python train.py --n_kv_head=8 --vocab_size=19489 --norm_place="pre" --qk_norm=false --attn_scale=0.125 --init_std_up=0.0244 --weight_decay=0.0 --train_tokens=405400000
Each number is 128 + 32 x the weight over the matrix's rms, rounded and kept within 0 to 255. Layers, rows and columns count from 0. Numbers have three digits each.

# down: layer 2 MLP down (transposed), 2048x512, rms 0.0682, rows 1714-1724, columns 128-255
# up: layer 2 MLP up, 2048x512, rms 0.134, rows 1715-1724, columns 128-255
down1714:105073046087123161138139131136128078165157141130112135090115109087134181194183088131065134158128119049143172126087125105095165151072128125111127141092152212102153101107127115075153133178106140044109139156111143124094211092148176100142105147116097072173172144075168126151129134143079215166118141092165081120107057123125151110086123116194121126115117109067143108124140127151099168157130
up1715:119116093124070150131153147139136117126136086102085142145074144115150085088132110110163167177184155203095157115150139161101142085127105181129134099149102112118118125157112128150174169086116084105174171082111149169171113159159076120095135094109134094058114160147153152137108149141144112133188137175162140146106107092161127093124135113098139117107127149129163103145076149099110133158113
down1715:126119132153136140148198084174124130181078052158157146160142066106187174125137114186148195144163097130142148131165149159106145155114091164113173120167094156157046141139110118088113109148135145112097122113099089102076129109115133123116144106170126111095168137132133099130123150113156099135161149154131118174091105096142156129115168142055073121078142060133146088101158092190084154156144
up1716:154114072118126099101067129107208143107163142174156037136123092085166049108058139089137121167069099110114158107083169138080123165152104140152094141110098100143132132125168067117078149108192158059173128112175096111100116115115076095133150142087112098175106162068111115179102157039099110078117127125149134073134088117120088096122092236084172124111085115141101055080111112058090106097073
down1716:123051112118110145125150132150088145130128166144152092179134051141160123200126044146101173116159136132112098112127076131138067113110053114153142045168094102154147078169120234143127154085141169134168162100147125121124208153110192154172194141102074194126033157143082116196127100153141184125082066066175161117159183182076081111103095075136194145115090055170111145128095122092118095133188
up1717:152116150137067122095173170120125094095136081079206161137161120057114139134143190146174091126097084070117144146164096069143070151133114157097084117120137104091106118092123157112140084120149163149097108126164086165126110149135081174181109115155109112130127074178134112160166213183075099135114133171145160183101076106111056111103111087077126100123168120120169123097166107135164118085145
down1717:136132167093112102116078128084162097082145121079094132166119100176134079153078093108178139149133097107148090092113157184160146146097123153196122102131164091150075124144115092123078167135122109056109133159100080105135144148061148154150176113188147113112114088152087128201088124044144090080106095170099103107126132161110127150087151105147109152162122137118160186119121126164113124184130
up1718:121107148129080060092172148136161095124203114130123163137088162130090137098052116125164122112129091149117115137135095086133140120099167124182153185114142142115110085134130152164101116099122151119164118144113093097129097102138159131152166159084123186119101093151109147183142114165153163147104128155168157170137056154121112089153093110115118076114145103159119131138082138159113104137187
down1718:148092102142173110166073192126138115111108143114145150100124106113128113111132130139095163139095142132105127140073146069126093120077135146135113130138099102137127144130152149129134147198160092173133119129159157175143098106156164142116073114144189111132187134139153131148105143079100118143111127127132115124123121143130127175178131111140100141136100116037154150151129149149065124134082
up1719:108070123170157120168075148129133147105108081117186133147062137163118113103198110082104098117150112187123122135129110064140123115142113160120173105165139138112141175117099098137062068188110173160124166138100183132179090126141168151093068121103127136043056103157110080118122094131089099109146090159133118190106157091090096096143143095117133108129150091093110103166166114103149094091126
down1719:115158133113129106098113091122113079121155126149148111110128115165088124096242085118211122115177110187141145158128113106158155111172101117146158159116112162167163123137208098106060103110150171114122168114114166194141082160121133204134063153126124174138121170108115175113120096158123163105097101082136160097073087114190100152134106056087145155138113091158134143146207105101115158107116
up1720:150171159142138096158131134139153208184095175160112107102167149117088174129132132152070110146121155067075148159096138129156129172112117204065147169150088142156141088131118086172103176126155122075128150078142102110190104140177114134117141174109086169131082143124157063098113125144143126144087126134131062103094134152073099106157104149108159112134126085149156147108136120078133129207138
down1720:119123118079183110139114128121151179160085127159089135082183120151157130096122113146132106185105072151116179147166117120199171129185095175141143217180056099121070167114181156090058112123094147084101067160129103125103042175143148143120076158110079157097141125086082086098113142119155102109137142165183109160153139079126153130108068112155165181145156124079114145098156137066170083171128
up1721:135112154134123098123147144146130174082128086112121101154182143187154146135096113120162170111153194122156149145189174120125171119154115139154128127088116106138098106177137121105119111110142140045137131147097124110168167135163156135095134141118111114116121113126098152101104115124151148175125061106114129121121100076111114119108136158161144083154132139176113158120125164138069146176105
down1721:143120081153184169090118070139131077142121144179103134186073124125146134106207129079117164102179120178165139101116115164160128155149157113138145136177154122184091110180129118092141127171141122154063126114163108135114166053126144128121118099133077116120124116156196133123096154164153151131172104117123109116170085131138164167171158174125109114158146114127167070127109135146121125101123
up1722:098100121153084123159109110144143125106138131115114146131112144116134166147079160114105151088156115092157152121141083136109104110114158128127087118223139154098150151162070145120129144111166135076133132142179176149129178125095129140114155150080137164140143121116118130084092160131175129088112140134120171144142133123063150121128154162115089182194136156150106089144156101076124128154153
down1722:120133056114112119093145155116130136124149135153159155175134171086074158115104182158151149173125168116185129097135140204112116108146166102105145100204148129176105092163141136099160100128137129134091163141146172135132076099083117140140138175068135132145131114075149148178122085144118108097114192121130163136146049125167111125154077117056074150107147101121131150157171118096084105081173
up1723:167137132170083150156198150133136151078084123053092156109157148174189153111092173073124119105145101162132108180144199167114130062149135137113132145143108164173117123184168162120101089155137101157142136094138111157146133133103119146141142110097181140165128134155117129127106167125106164158089103179104069130155090177165170123140096127172111150117151154135091107075117134110032162160139
down1723:083176107121139137201110158181090113118177142161085078104132117093147097136130122129163175107155175138133163166110093093079123102073106084082159130124165179113153119156146175191137177107177157107109098144131138083137112119172168161129152096103144173086093114105163104134102161077106162132162117093137063103118058122108159083106119121119185162128085122125124153151135150093173119096096
up1724:081088184155203128099126156084078116143118109131098108160146174084171127114103112071107074113128078095123157184124121125101166102120111132108127136095052129141154094184144077143116150153153118116177108121136137124143123084057154149136160199169099121094102146117112072126073130137132120156124191111150077146117108149114120157134120106084106091168129044176194152143116075151144144125136
down1724:135141128115129162063148075126145110165172151122098163099113093064147133084154088182194130114131115202088121172072127042128106101167116129123160076148131098080127120179140122188163139111130167149126138130134156147084197106141088070132147126086076120189109100189133099174125090117161089122115124128124140161110129098143117160125117115159120179135158133160135149100171135073169148089084